python train.py --bias="all" --tie_word_embeddings=false --init_std_down=0.0 --dataset="wikipedia_en"
Each number is 500 + 40 x the weight over its row's rms, rounded and kept within 0 to 999. Layers, rows and columns count from 0. Numbers have three digits each. The size before them is the row's rms in percent of the matrix's.

# layer 2 attention key, 224x224, rms 0.0348, rows 188-223, columns 0-55
088:565466446529502457534454439542487497490550484545516485493498526488538485550547458486512552448485502558467535467504604475495508574503585464507481447457559573466491572540
082:500460525535520488486483430537575546514478428526501415526547520484481443528544508474560553488487495560464576486469607535543485581510500518482473571479523508520424526563
080:474451478475446498485543481552505513538467479479512519529496481524543549496560433447434497512537524475463475473529524392527509514425468481476515457483511487495546495536
075:447538520494532491496503532551539466455472543468458524499442496470471559440497461536477431520540465467545523485522424479482548409477442497518479479529409462541486491446
098:541510486526452537585499464553500481523490544431557568485566485476526452498420482535509508458498401451506512526545525516501471491463452445485534522533528529406517541480
082:552527507498485504519482488492473502534532568460508591454469539470536535461442437601505470431503501487572492468486507475496484475514533479492485463538515515436542506496
195:460547475518488560499534462521508486486463433459406451495493475521445500496537538447455526535519511528464504522519521556475519506521483535515482534543459451566486478473
127:536515505517522484474481505536463477517547575455540578462474541491577509504456480560550460465515451469532531479527506484522515482469480435486516447486546541474547514465
111:496532479528463460549533504452478492470490435526486396545501508536434466540506491471484486571491519485446538505522446562475506568550462531550507515472501534515476534505
175:496552476485498554529529471497491472528471401478458411523513455537417503503523561437467498545504520513451499491523457539501487527503500562528491545538490456572459491481
064:499583515476517499509477520465498442516460452494460474483519429547421532513496564464449522490465496464481478543501511531513491495519480514492483539579454478525466467463
039:490481519492514416493428509424453522433484508530524468518457453498523560507555489458514463526435498484503538479471538511516525497510523454533485465404544511539464448533
105:442499461470467457524457513521478487526519545551500570554556562512518530554517561440463429603498507481487405493468494492513478585516572471514527491476432517423529491540
127:519519447564502517479503517491581466452478503526478453515513490470536496484523578521544548459536547538559542516559588499476417498479468518466503502484537505565498493483
105:507482469596475508571501529472474492475524491473571519552586512499534475560504487588513433492522439486588554449545497440506483413479527517511478487476512514440535530394
131:486483562484512525509488461562589472542433453580439512500425529464475518450517505470501454439545524511502489496516470551475533479475624483502520503543423456538503531478
123:528510567516459475593546562478558482460455499513500458508413517458515460485520518515543551499580446489511490519542582485525508511432511466519488485608488514496551493443
114:498514536514520488465470534446557525489518554491514549486423496466432544452496555536489550469497435479521487472479436514506508410485521546554529497502456496508446496529
129:483544474555441562527464579514565596461523578558527478467528478472492569484486502457437450512521510533533479498430493487512463553460542525527528498554438441478546507494
118:533509513506504541567505522555463509454498500512497449457417551450415487474463535492493524478510438551485450534494502448481474544452551521526498483468496462514511475453
114:550467528562433535485520453458486415500474566516530479441444494470471486542473521541513578480465493520479530481507498494477533548410445466538486449560490517500456511437
117:470456457515540496466486460594487521474574609472497464541595495521557531500440485552535478519551466501472528501494474443489469449455481541507480494576474522451510461488
102:537461454464522478512497540542520552511555473559497474548527569548442475457445532470483528543588590477467444567476494541517548534508489532440506467518475482495500510456
131:481439508614578486401469442537494538498504562535454482563529565414473482497448597513494463497520452498526519514471464489484505457437498577441470446494497489474487455453
117:484521454488503506553496573513486496452516524512443531478451484500531509493488537520468438501479575502472494502481535464480528482494547495482483486517519505546486539557
112:525436526547571424521471512562501473484537494531488525512478517521499523519476467517508453488497429475550482475589523490466514525482445499507508427465522495501507528457
138:474481548525511504453459517475515519475451495485518571495500452595519445490465523528463532499588477499462533448522565491501553467450484463447455541511524461470465580507
132:495489470517527459391492433509467513550513468537415559462589556402498529512546503511446527576569476509491502511559501454480553518511468465504578490507504425502494495501
112:496537481516449528438541477533547443471496461478467497504539478484518547528549516551528539452481457417559496537495550444474527484492468504489489503477462486496508574471
114:516501510424443456634451563441510512497470463543505466509505565546510503448513487471454435485527536444564484482482490444500611528475452515551556457481512551413527513521
124:488474537404534515550440495522492449527496480490498488460462492520468520487508489420479501495535528479464441466457491503522483512498507486520541535433526530506508470537
132:516424503479529503562494495486510475567479537455505483410512445591478527438521483489493599470464462592496459463548489537400450541498549525499517526494487450421509552562
125:576552530610499514524485531480534524478515468497462446440494538482468471518523496472468538511489468460528536517485475478473538524523555504506497532545517495489476476539
118:523530438486507541403461451519498499595534521500473475522537433542461553506499504502540519527456529554465637506525455587463526518523489498511507514597398506505474492488
114:456470576502495518439572477574481551500445535494481496534500549524527535468550527506445520460482509553469475548498479554525573435547423493538476482477474489536507489440
130:453483547464555502441492538428501474487453518529556479512523552496488509540520521475547506503521505534528486513433562504550500528478533500495575503543473484516525500464
# layer 2 attention query, 224x224, rms 0.0414, rows 189-223, columns 0-55
066:495481481512501501554439462467488516494514558540527482471466543466515503539514541563528530476472445509511529526423525411538442480548551435490535518495568487456530570539
070:494523565453401563484493509529472505447541483449455548484447415546568511500516536461490509486556479462517488501514531471498545519458478474477520496563498477528563463528
067:458508543468462495505556525472483444515498502462454524552527409566425511469493504492519475533536539519462507524488465578479525489424474531518496497578372495553490421446
071:523504472466527450483570459485443489392547486464465464451492507543492508491571478467474493462462556505582446510504449512493548554498517568499455497456473515575510452521
197:481481548546494465493408528512538490561514525562521531560530500480521451589430463532543554496495413444411523516445488502557470509434464436515514512448556581441530547526
068:526523529553557537546529524543466521534453501495523513470554477472482458495447572545531471427526514464454511481496444515477492476447514527434460534516490440476465495481
086:501543470435497511493503532506501526517488463482431467488466491513464563470560490458504486539502542569554478462575593483558514476490529547457506479547464454565462480463
146:506546441455495515528554517485445512447457487449469472449433509530520506407571578460465443525486540539581477504523492453518532515549495545482489516550468437563452434525
062:506510505485604514522504521511515474538581520436528482426532551476526585476459527482490440451559514540530457497554476440485569470532518496436462421507489536529529466441
215:480512438465511512508588483470482486472454421459464452455494507505446523466559534464457455496525570575548478470554531486486518498525553564468445521542426416578457461502
235:517455564534466480514435537513512487510524578548552570496518523472560463518420475542563512476466432444448548518447471554550476499474456428527549507457553543405525527513
093:467464466503488504477587391540477487475504514416523512511502557477470437515517531511459496439539499474579550496518545508498494493526439503518515522512530543550574525469
099:477495516498454562559503502489480506597509486455494496474455460506519493466524506567541503595505406552404524475420434511540406473447516494532517442542502464479427418463
076:418533602497485477504467549453506547549439478576475454524429519516555449504487514525468480513546512513488392566450565537534483525510452553485458488466479544548494459546
112:481532473493498537541559422479490490484519496483548500519567481548486470522503484538405563499487486460467486514477545453451494523530554496528484500523478492455463491425
103:530503571524516422516435475467452461539525501546503462509567490466435495457473453500445501488536497512509488440521533435544536498488507467456517470510548460488450677582
104:496588486500468523424450482538469460594426533555510476510521458411532521520536481502497521464450538529513520564535505521446487510495509522561505484512504431514561420459
103:444503459476553551541542445515521382474546464485521436457522508573474441404568421532507591446487530450446503523522493502447471514536496492573516477487493474476504536506
116:504487476470514483524499431539520530550502505523520498495587404506542531474527467541492512450508573537532500505513431528506563517556492454543501520446473501492431556508
099:504485593451471440502539494525481505526448520492445444510538458411437508526479504419525488601392483496533442560507569497545510412462539478475497489531480541490521559457
102:545426511501488502497533500526542516541530512529508501521510463512488465537504507525479459453553486490474465495428568524599510534615509456471561455533552583486524503554
090:504457430553481582537549491530434503472495519481518522510439503447491517482547521531483470432442505550527515545520466472434538472534502475478485517561469459494556505543
113:514518493478444540510471446514538519453482525469529474489567457477519524509528571564513483450515508528557529545448502458524474360536585462511480542545464438497514522524
102:463469553528566551475527590493397501572492519503517559419486522443503532510506432444536545464476476515439551444424503514541536596493506467480562429486516484514437456513
095:477484479550561442498545457521541542476526523506499486556518543490505479589493562492423555535585484533498451449448490497570518450465480429542529454535492539488469542480
126:497492533469425546584528566510558521494536479571479472432423548450483519495500502504524559452427502464541507466514457468531562508513524520470494483543485428541517444510
122:401494543470469512477477542439452501392465489503518514453519522529481490546494536483475559493439528489502555526523494472560505438433539515509444502529465540477493523504
109:476533546502511526462499489471527494572556507506509500505505527512469503537504486542460552480504514480386513430452444499396547480433462473569517524564499515520565508551
103:467458515519460395510619493454441510466445529531496529430413541520565460506508420442441506537516498548506442542525428571453534570477481490555492497487502501501516446514
112:503421433413514490480547483563490512433535527483497526522528527402458538515535474530513499484462513527458485492501472573477496561434494464548531567507501516501439482438
118:568487512546468526559556480438494479530548505622478494553461434401478452545492529467487505490555466455462525576526484562504533505541542550431487444514511500522541505398
109:456461537512522532469577457464478495473488523569557494474491516499481502467452504545492544471518456541479393497467471557472514546543476516450482537480492525510494464625
103:541566534515398505463546529440486498491511480492450497480492477494453580484510455520498496530447453424431528635445537431525486477513547548448584510542519473473548475553
094:567537473528526507503533540560444492466545495507495509518524521504505564536434501467541488507437506504598462406526501493461483449460523425441492432480549447500554563512
124:500540533440421542478516433557461500500472470459534495544503565524526482444509483562470527480508478494481545466527525477529521557528463500486493517458511461456452559485
# layer 2 attention value, 224x224, rms 0.0231, rows 160-223, columns 0-55
093:499556539488540491538503583444481547522344522518480478429486547446519445486506473463515550488482516540521511534520507530542440571497493461508433545503577537475493494545
095:439527538543443489471496448468551553454470527534525413481510556459473401498510505530564535503485429548496487498448610460484485529530503486472505527532560501528487537489
098:525541441418525565566462523479573459501496496459462596468522503507478572507532511547521469448530461461480477501510519472543474414504534507437476408510422520480527549439
083:534509448473588474518462512428442449488544498538488464449468490557520562531458567547486498517513501508438444411494445462476527469549552521485553502520549552525517523452
091:508492441558483567477514552455487486580414460456522483404519582501524430464512516501497452478492470502497514568472466476501491551468562429496458493534500537518457519499
086:569520475431546531547502541520539542448446547496491534461486531542543505493522467506490476435523488456552501443532550489470487439506447483496433517470488475504555553431
088:550537498506479550480486365577529458458479528436487605537471553461466567462541464459477477451475563475534478511433512478489512497419514468425528472565448546526515472564
090:469442479455471502498515469480494486507532537441537500514527469362502540454452552463526624449559497504447508527472501501577473537492493445486536489477456462478510458556
087:517514454510607488535460431495553487546568488448476540518491553499529544474481547542454463453538459460467535477483521471513450454581480527478474466506503515512581447461
087:463482535587529511367476569570452482477559532558489523502498485522535511484503438482473499555431475454501510466526538512491592549504512442553542514503470499450502430483
095:444515521467623501548455536446476514596566517460548558553457552475462506481517484491520456449523534513481576437533508444537436473496479516495564490500474530509503506392
087:560448471439526506572501550475498506416483536524517537485523476484496504523536562518476511483534411544455520525477422500420465475429500551440493415570491455462568523475
092:413461515475486531397543490538446535517518476553484493542562498464476476538519554423582477501509509485541437512468532669481492554467493510514474614552520507510470465611
094:512527466480429486580508494513565511450489499498473541592511486463479473568516570460465507544485518500513529517446570498560498409434541522469463556481489468455458503464
092:449448503475516515569533574458514472539456505488469497504528508504497542583466554518508557460489536530562507578521425514436455592523522449498463512490498527473476550562
089:533482485510564543453496556549493471487563490559532502467517464414565547482418502511495535491460485519496464477554507454497519490488511487535520415479452489459532526397
104:568447457476501442502535532556449545516518498460482543428497498484554556415472454506531483458547521496564491495509482500463571446485488537490478416493499537483572454446
085:493472445450533569520492527498534530476511508455536531419480517504578563505434484493469501448461498510551480495490435471442514505519454510421489479505538510516541479572
089:549450456490546453578462451481497451488514529478499551521496546580462559527452510551508481457456453474507523520456453485443484373534489557516503475486432500476527526364
088:497502521572467525528453493521501606472512456481497475530561521542546506576528472459500548517529528490504510577531555531451491521536506529559507482449477445476458514534
095:520542540506513433400518510479510494475479516461449540494516490449516516427468500521475492539532516443525471541554363525490520510453492474527455488471480544531544468561
092:508510502436500554454496516575503493524563504507480559500492424471556516488448511531489512564516563486541525537471393554473523470542428461454499597514426528487490520511
085:469458509541497444491545464448470576485535514519509445508520462489485446503603539445500587539501493568470463465550580494584470506490537492494476523544527504479549535465
088:437507539529523489415462452523522450511479472528496433474512481417494450526445560491514493545515564477459458461472535576551508599460483532509573462483486526476562450472
084:491508473467593577507491439536480494482464520448486589528426485523563487400517481558479451443531486483420432397454471488506552440479550492452473477467456518504530443461
108:530497472490558509465496499543502536542548483471479557492403489455534561456504489541508483553507487480543519491462430533511565491435433469549452498554441494502481413545
095:495486472504491548595474439542512509459420515499495476493567511605501490468497439443468531453461541507450552526521528515453450510472554501503553474482523520518488556502
092:488506496450498492547501420556539465491456505425515524472548526495559520500457462547496487521444548512487496470470436464505456505500519494457527454459490490468514529538
084:461445534520511533477481604459565473576464548509451534527570455523527464548444470442542563440499526537506503555476408488516478457480451430464443517498525543466475448556
099:470532464460545461462487499573494483537510485480475564490510541476549595420460500550542438561471534460533545497487428456472557504528497461533456399465455528502563476503
098:475569472492549502479511507525568473498415511554505516539518491497502524411538438561461502478534485467483460480473549497514477484465504486435504533493518511574532547531
092:512484487467500496490495490550432490531540532495498567493478461510566521501536490540485507510447511522599438589549403530473542551519474519561469507512470452493517438509
128:555558480459533599487538519585397514537457461474505459424515538492503576436487465489525493404507481457519522488589499424541519450472484546463483435467497537482550467426
137:451513509520522479580556445486485519446477453436531530542410420495495515507500500538542526396546514513503441531468548568479468481499425552446436471497498454521486531555
147:490521449522474495538506582444453515558511491530522475536574545457471390523451537530565413503544466548566475391503487527497524511545503487520510581497531486484457461564
126:509421499462586515473507507473439490544490491552488525489434455451450573483502573479519474396506489577525415574469543507447502452499451488514486539456489479517530519553
132:489540480452509482491429483554539533399478496510555493560506553565483533433472514490448491580528590513420440474492531492498465439489465526552528552541472482520484475540
128:511524545464551456579566462510486407566434528495470512604538574534525477468463465502496447544432458503453519499471506498503447537559474464524492458420481517515502510547
122:491557485498495523533558573550507503612545486497502476477481506520491447505528503473564483528525497442489545486529500451537509539469615455412559417496534529502503494419
138:496472404488470470547522495524466464461472482493549554531488472377515479464526450536517600524557471521507552456566485533617436549485514500504533474471542522502518545542
139:422505546494475492528548465429555523437516493506475497535480563519526410559387531480532480525487517470405556503452487581498528479522496426477504532445462513461493517530
147:454477511446508466476546523497459556544516460534530495497465420563550525447547486459449528495441471497537512481452533564531537469473500545459471528518539528524482552510
147:584485496490546506411504461479490472431496513463486483465577445503552520545531568547540487499576497473547556514565515452548472472473508500444522484550475536504507487461
133:531577431487540492537545442494448565472558493439492484438579529436512536506510428519522526459580491459489465471568542435525493521583561445510562442544460509556492501461
139:492556443493479542626517432423512432465616480518476471548513514462483539469464567503541520490542568506528509547469463471527485500520510503444521493505526496485496522599
126:485546477564536535545502541470405549397498498532546530513514555505524383512492490492474539555579472536461484499552525464502439490444482550455525539453493485468574447521
135:504553466512512563451569544517508490418480485475553511433451533527490526511494560483447438456414449493564514516495506431445578503497568474486513473516493512531510518513
139:513460474505514496580519557539534482504439491534498530570484539495502397555482500518492465533494511479519524568486480454563476501492537528453535520525517495443461515552
129:548532495562457522564459531495521548505460506496511520524544533492503566473444555438554476516467476474496459588562508556514453565500456459525493506559500488440505491505
141:485487519499533469559505453498577513470490492587475483531533470484473470519523487467488437530473563568469525514449433528444413518571563471535495603487510472504446501595
130:430477523502497536437563486501505458464450504529466531470535500482531528480474468520487587500481509556452421529478492467461495422514447573558472567470494474479463587636
128:469561508473540520523490450549506470376381506412477536481556486467525517504531420489402451439469471540475479491526511487451487531564500500502504554488443581463549559479
137:494557496507461508493467408472418512503518512421537534400500522563523429601489542492528480461443463504492518485419498391477445485528516487498471509480532496506507520499
129:455514583524503572500511507480447505613586475507528501518441514483433414495485498463550526545554547531525471507427479449520440513524490456553464497519552538526465486473
135:498553508460497493474496509525488486445416477494535463494457484522542464469504519510454500541497470453503511404571452445472533482461526548527502515499519517499461501449
136:549535470497494502440500493537494517541513490421531508423507538566471502425565509531479421469443482475500465533465503501545524497499492556527464459532432495505458419527
134:543494520441559520532484525531544510527545504558500529443509492475504461441481514545495483520525479511538469458548480494439522544515549507546455492555436521530445450464
150:481491426526492535471495539531431546500476491521535497544532476399517466438498513496469488488491513519526427513569464569511517566410452496533473513463512489495434453603
141:512449530590552497491442545479434481483544509485512525477457502501494512547486481517563492518526515479501500559465468504473506549542434521560443476498488517501499522552
131:578556488518568556414518431486492420438535443395552500540444541549493567461525576502505473475451487466542542455542468521560500460512532500472467461505459553547532510441
123:482585470429554483501515465452540445542539467471517514494473553472524463509452426490467514526497470475470542500480571517524512481502508477582517472502535486550550440541
127:481444544450524448472486493501488518520530538484497486483531504507500534514545535478434497422461523542514455572446496484399555491498493526487486509460443533508518540445
130:486498537513524486497502548543525415520506498610464471476463475474475507487506457483485483510502590497516511447532552477571472491530537511502545486472507492489493541478
133:553513456505514530464411529507528480545484483551493559508543600575497493417508503543521516462547434501487545470498514521525541453450440443456499479555492507453532559356
# layer 2 attention output (transposed), 224x224, rms 0.0513, rows 160-223, columns 0-55
096:553488453505431550462553466549440509459607422435482598497500491506512502492513541491512458505472532456484444516457557486444540442482457476485522489508459455537629488483
098:508466499503478473454579535517461499532486537496514581572537454540558487423473525537519521468464527438525452510537471551466494513490462508506564445548439511477494450471
111:504448530542493422477521525553503512507525533614582445465550505551461511500465471482466477590503509484496533446511496491508593515495464485490473551483624512452497460501
085:477498548459457524434539488542502501499533542480538500527447481560463439504520483504459474452555501490541536496481526457536503460575497436551466507487522448499556498489
096:502452480529437465510576503519532555453512475479579568508534469545483516506463468490489506497498582481507432442556562527445511509514428538520571454494524415439516484463
085:546515502488521508545524516497572573540512470494504461451487506527516478428494490528453451556499436571445475535459560478510550494467513517488471456493532518482486486446
086:512451502534470493498507549461566495434473466517587441442559503499487499550457473522502497530485494496488505445538481536560525489531509479566553552437568412458490515431
093:474488481446549416459530567566478505542506508563481511525503527455480519461518481477500514473442501429493556466568489482485492490478516542522526573481555527492452478436
092:515494533503477438502532524528479552529511510602569513419455510519473555493541558529499487533417537458529513506448489535492586537483477500499441518417542449490462490512
080:462434529460501549552468504489491525522483531409508480452512580505483502518507539470480568468523473505488504537525425445573479454551509473494503439527532568572484602478
105:492452512520556495474549543527576476464497534577536457483535448534467573506532466473449505522477447448444531474524486497534548531512492579458451550491516516450489453494
085:453539486454482418487464548465447534512412495501510550493482524523427522475427451518515494548563500547476503486515564491532510545466492469449528523535508567529456438534
094:508538542469526498523406510536525490467526478428475482530529520453486477458497487557512507466471498460500446565449459484512491491519583470506584440431541520502524580445
094:499533556534540472512499473474477478528494515538481378471532482547534534514447483461554492497531560491491533533501443520431538545481529514458513495478448590489511399490
092:496468483494489458437455504560484459469490542492518513491504476439532516505524469453502549477573535436470560486487496516511509500558467508524460504478485476541575537487
098:528434525484543493521459521551539516515469620493506430473523492586497521529545558549444523516520452485520591463465491494541542503588493534474425553523581513548460486495
099:489510520483518543571468461475526560488455493493518453464542548511447506545536516442422520531527437541454525526449510483545501510505516434534399525514545517537478591549
094:534458532484486445503524508493534535493447522461489525439528481501419486479543496537516434512539556535535523504512564445542561527511471525565477454475527401513466484447
092:516549525509506379471470518467487475518437555544492457492485519533547506435528477464472514572524507567448541504471476542495555565412485492431429505532548564501511470565
095:521446431512532502487498443541454461511465537394427554497527445431483539524455532514532531404528480480535533482512461466490464543456457530465458496544447432548484496528
089:483485478477543503582476486497504555466482434467503572507477549484480486583550540469552552488443479500457439557474573499483472451483537432546492560499537505483490599467
076:491433511561568467475461481496552516474498489445544493460528547528538520579493498509524511466491489439471495497537491439577473445523555487591538473452643481474487595504
091:516554527501442560505482526524435438491520520540486434587531529551507495449476441527506446490530509486558496519486489489485471505487446583485526476562406520539515433531
098:548503505499466535560548517469435492542582516486502554592465530480543469497542517483541504508562472566472488525518449512489499419509506468493501515515425574507503544545
092:508510515506425484491530496480552495484486550614556440439544472549421482542505523515472472570438462552532506485484539549534535468489485465514540526511556467487498531488
109:481473491472503502530438497530516551440489514469538476405576590539508532586514485490543493511475497516459502518506570461521539435465521506495479527468611512512531558437
082:538476524511464450465556552481498466498514508496485479497509436484464490442472515544462453504480493547557498463500457531465518538477470474493536510510408510489473486481
097:508457513550515465467496549505521529451479426560541506442475453526422510499483520490548463491494553536578495452490505498477525462488581469529520493467521436534515429506
088:459400469478488477536527527544497447505543509504502540537487512509496567530514508443474476481515551443475610466576527433514505459514498427549570506482523478489516494470
100:528463539578490514534449523512508487458478485486525450400524524559498516606506512533450540531513459510519482508441514549527563482519537483500452546522571492540478537503
103:503452493522456523475582528474493559476586476496589545482490553478437458524522496505505442495464522480563470457522566484506496436584489445578528447483498437469518483464
091:515481454574561447531442493540539546448473503490503440458552575549518541578491490508529497558531545462472503485470521469527498503501516492496438501483562519524542558515
104:489492466425588554570515463550463517508529507452485494493503567447505550494483530475553463462509550497566511525479501454490507471528499502486449442499569456602484505531
129:499513486588437459475515546407467499504477503484412561479501502464460466487550484438510481448529475499526439512559541515578496499541416541452526556488530442521517493494
146:520446486534509420440511448509507539519471463508504595526568461445506497469478497559491499556447474506581421554478522572455520489443525500467528568503558568493482506493
118:551479498520491420440472504465500467449489475563518554455526522480472496435481503543483487527489498562574452479465590461490496473542474512504489524509511492501464474468
121:505456611502508583517588482506427475508556545525500475575495512431536592465492521526495523539491448506481557469523429435536468508454451525496473445456443533457534522489
136:446531528510560495496539445544482511501506558515479547553597471486468510490551537483478487517471539439514503531517502597543449474487452500540469495463449518468543536479
108:505523473458559559467493477600494511558526472521513456501459485493449473473500565434520493467533532406469534517530517509462542443535596448510531507485511517512509528501
142:470399560475509466519515505541443514451486554542539424499475509476554557508530481436538475505538592481487529482510444522456503529463508536452482521436528503493525514489
132:517500513483414517476471507471500531517436511502502558535535430568465497524538454476426537509462451483430485546522519572503527479504496529467540507494441456484488558498
137:503528508514513515546510445456525480535561454506524495458516494471568523447480488471559482478573513538465465405443446457562497513506416506453503490463544531494553467512
125:436467511478540598493540538514521437501541509479532447514457528519568522500486554483570493481510561484522569513450453472455497498529460541476413465526475506474545476556
128:486530503522447567534520585492464515543578492450503427460439532514527596442488426507514510453513523474553488436532555487492507551490619524458521440483431436519473467444
134:447523549519382489604479612483517558549528471539490471477472455528487444490498442490525447528545475511457532474499558493526468532540563558438515430517485483468543483482
119:496454505467541502487484418525482455464482562510510548475507507500517476492477485501505521427523570507564543620509519557473523494495543475415477474522465498482487586496
135:543491494536542567551534519484495515521573436387524527515458536575505531455488532548522410467511530483515451535451532459521483506522429508503454450508527538500564510492
134:449498493501505539458481529576526498485460496509498526460472533570546411576479501512555508498525501459418539542543499487503477534423501465472502493533521506454490534499
133:553512489511442512517505416469495502561456459512506523474539499453551481547510484482521573522486517551554439497450581520532467547448492570521545479505501446481505532495
131:496481509503429422472535502477439533521452549584481489581471446514441530515521566455452564506532474518487504493539423507547478492435433507536471561498493507467480519485
107:489569494517487442503493471457510565462515559512481489544538500469533524519506482510439465534517494526488433530550497528546456532490480514544446576491457502464516472483
118:479521421519535521520522424515473534466496472448509495528475546425513506488521471454557491452521530475528492515552478499499414489520480546547447446485453478508468452480
130:526464495484577525518519503496467526514528491418508536505461521482528467429488513514530444474476511506536455553494559503519450442513472489479526526507558423512520489526
136:541511558467529491544471530533446470515572598511504514528501498513395494536494544499501501544506545478491528505498498530484565484496549436513538560529509577514442508471
126:508445518502512550571514527498566525522555455475506521489456556522488516521468543532528463460540550475515573490466379423531526507476468479495431362536444540476515538543
131:543465495477552486538490398545502551541526496525456545464535509455558514501521495564555534482508540504567474477407543488465518508481465504499484393512534572509462502487
146:502506527496433528554484515514573528531501491531490508553506516497493512467438530503488527411544518539571473453478456527479499476521504424504490471503469536488470517515
121:526452541464450363487439487447554555479547580531535501399527499468555497514507467524483463527519465630499468456449458449532477562444465520474512446506552529456512488470
131:465566492546521408461528584491481489486516581461475511508516477557427430520502519527424532501549464466543462508517554542499504494535462507564511522538506500462499538516
126:514496500536541554580441537546477447565553387424522543516483540482533528526489519509570470490590494502515578446470516466479471483512496543443504434490568497550559512538
149:480524570536525480523535536511514548482473532493472487496541467517470562486525451566520515506485500502516533401518525541514484462479486489462484473511531532523521556464
108:476537496511464473516514534474476502483507502553483482454478556472423502436519461528473486558515482514469461486452587492586476515588437462559460577450469558468494429474
135:463457578480469447597497553518526491470504580600513470580478457493433594540514498438516489554546476495453637440499373469547513548488554486521510497516505573454491514516
106:517507473518570566490471478545555446471459373458530486507467557516524513444478501504550468483474537491473543477516529456420467516480583482492538536477481434522503456520
# layer 2 MLP up, 896x224, rms 0.0212, rows 0-22, columns 0-55
230:452529513495530482541522571479544468499511503556475431521476425499489459479466477471495494483473494522474428491491494543511455535568577527465549529481510517494504526501
011:479598506448562503518536541581535523475486397503445461527494455549480543509527519453486468553522544512507481507536538508470506517452552565485495512528457458542513500524
011:449490465453512544459518487419483512477445412490472380419485494525495536497530498444502501516443513477480444510541490483436515500510521488469471501517431479543485465497
011:490545487483528523472544479501538500462471422495445425503481546555463552506531492441494495531519529499521469519554518568468518580484562530483486492513485475550493496482
013:460541539451555510493550471500513531530432398493441424510488491538469519495525556424444488540528529526496435525535508519435500465469528534505439437529456434567482516487
008:483466498545514463488447570505468422498559553495511559531538523499466460448528487542488506537480500463518513532460467534530461450425519462496513418436513502472534520482
012:439497479417508516472536449468480521499440395490433409470474482477433522473495541441457492501486513506510443488524513475426495506482475493480465450520466446541464502456
013:495515583504555572528553517502489523518506479543459475530510520564499579532535546489501512523560549539532505548588528525502537508529513537517504561580537510542520524531
009:488501528536489409557475534528482488576504552539574549498469525455536564501527472537529456490511500555484539562437469429514520459480503504487526547505528505449524560479
008:435530574458561510507591529494551513528489495495459462480514499521465560448508525452453448502561540535445438488541486554480500450541541493522477523527505472570507471426
161:475602566491561499534593518410613564511489458462517556572539525478482559492501430525425463455557441484524436558556536510497467516466534520480494478542523500486523519511
012:436489490413507507461542470413525457454418439471432427502483503514428489468519487423476478517481503490487454518542495450479496495482531467454457444475429419528486479454
010:440493512450517485492502490457493502508433408510459431523480538541468514516560530427454507516539550500542449505541504471463496521469589483494471467490407436551447483519
009:458506536507511454487534462485582475527416465491516491480534506491440499458509527387431521494515471527469498510512468457528545574563512566487476504541474445592459476488
117:518568542508530504483491509367547447493492519489445503527545560530492520450486486522426513457469520516449542559551476425514510521505537532498440508561536543559483537471
068:486501514566451480499449485536443518442534510536539522443457513515532481547495497475580450504519486471478506412497507580497481471472548535521542583495531582494530551421
011:532554535526517518509542518550559556540479490501524470501480532535489532538536505443516557511526522538510512529567543540519537538571512562494505531567498535565500470522
083:505534526479574478509480556493521479521513488485409480545508500579429540531524505517429579441521532543435458426547540467464455489545546530476455511526525482533481512424
008:507519489429468428488431383469503460545422458558425467486467518444488581474477565454476530493531503516504435490518559508482518511513545546442459462512459440505503460468
283:503479497395605487575539587587504417545517480461436460476542523511435480447512538452524463501597506488492541483506496458506480432482579441519443490535526515517506528501
010:468580488495495512444531485492570502513439412527452438460504465532447519586533535426484526514425485517470484521544557462508549516573478569429451489512448414545542486482
014:420463453432489480487510422443475465491430431444438434487458450468452496477488483458463438488457485470508439442504476460438458481473462484487443473460449463513470483414
012:522586516522565558496573537545499597517540488530536483552540525555510570509578534548525559543566532524523526522611515525542512533527552500547476547528522546558499500520
# layer 2 MLP down (transposed), 896x224, rms 0.0134, rows 0-21, columns 0-55
199:516491459483486518474481440538504534482457397487523578487487553509491616507522557565522519510501464523444493514468486430561563464537467449455476541513544431549518505487
009:488497514540472443475452535504526515479506524557488541513487462405473456454426446478586487504531586495547500483516457512494556444533442518529472578529507639548532548457
009:570473519500528503510510550528500515505519482472487507526468485474455465478532457558508501533484443521471491452530441531484523460448536560482406524582509452559487502534
010:516581484485544539569476547514529542508508486551511519502502483449479458546522472583572528564494554534449547510493472558546530525493564529538428483528489541510484484536
010:558453471507465500453463502460471450455456521471454511438534487475476453481519363458553531471523506532478540517473478531445493470489475503544503486500545500476502479506
009:507502520450459540516518533425574445526397498517498566511504474559530549525466540440530499421463510538516556499535482484492500483497473427433461498491540449498500558479
009:589524539546516514477506574534429551488529500535508531528523479467478516508589427577505564525480481581488490536484458558451564505515543522523474537520480485540487466567
009:487440513523520491475519511414562550558436498435521452521511479466460487495496445496541477429608500548525493446446526483465544440450489609516482512523445462499479577495
008:484446453514518536482542516524450459476468510510595554498478579547523573479452535448470523380550468544567488535523425532492548511476473444485429522501472404472460509532
009:463441470510479546472534451493497565509476519393466449463520544527493515533510442480488565484504498540418573579420502456437460485530468565497512469476462397523506557489
130:508455462526477516471457498583413430496482586497473471464461506517527454523480583447518505523526622511452603456510465461465512438509509428540524506458533493519469463502
008:496477510528437499510462531557532518512489462489380465570483470502480500510455530558517504462499463611470565449517505533512453442467479589516450559477563484557462505534
009:558476545477465516560494587507566472453517503481444524526518524483448480542493549526563542525458508538451588493482487572527501525510532544593495487491571544518507496576
009:483524445513489514504461499532413527496527456436490474495521510488469539559495446522494538529503457489427514526513556528550442540536516477522542476492535460483535469535
067:487467469502425513497521521592462542532502525524476436496491441464462470591552544474509496545513453464452468475459525551469481503506478500520573485447463523453512429498
040:476489553430533577482508428444572538557512433504522486542520478515460492455451515532461576475538561544552466509485508404527501507484455494489451456507513448517443456553
010:498487495431533506537472497500428466520487502458510481436538481453445462489552441534515485486527447451440450468443541452493471468468500519481538461524494489496500468472
047:481510432439421547468512488468483522489487535523615511512472488468529461510498504498541495558481471488515565561479509548537521507467514451536508474465469502471492493579
009:555505501466530552491532593458465499512476450492528495476513547486529513515562431548506562434556434477493483559434472550461508513512453542530496491514448472439447508468
326:508517508589430441451455566419507556498514542465507525493485451472531489551444444459504503527496448550491444523520498534551512533480427540469562483484479507520475468507
009:448475491545499457550459503480472493501527537477516465498478469412529435456486556487457468567579442496487482443590481513558486456427544487508523519606410505568535522516
009:517455511498488517492545507485438546543484516546513511481498414435457496441586503466505615472456468582449479458384479594492493489527550558503527496509468489573478460507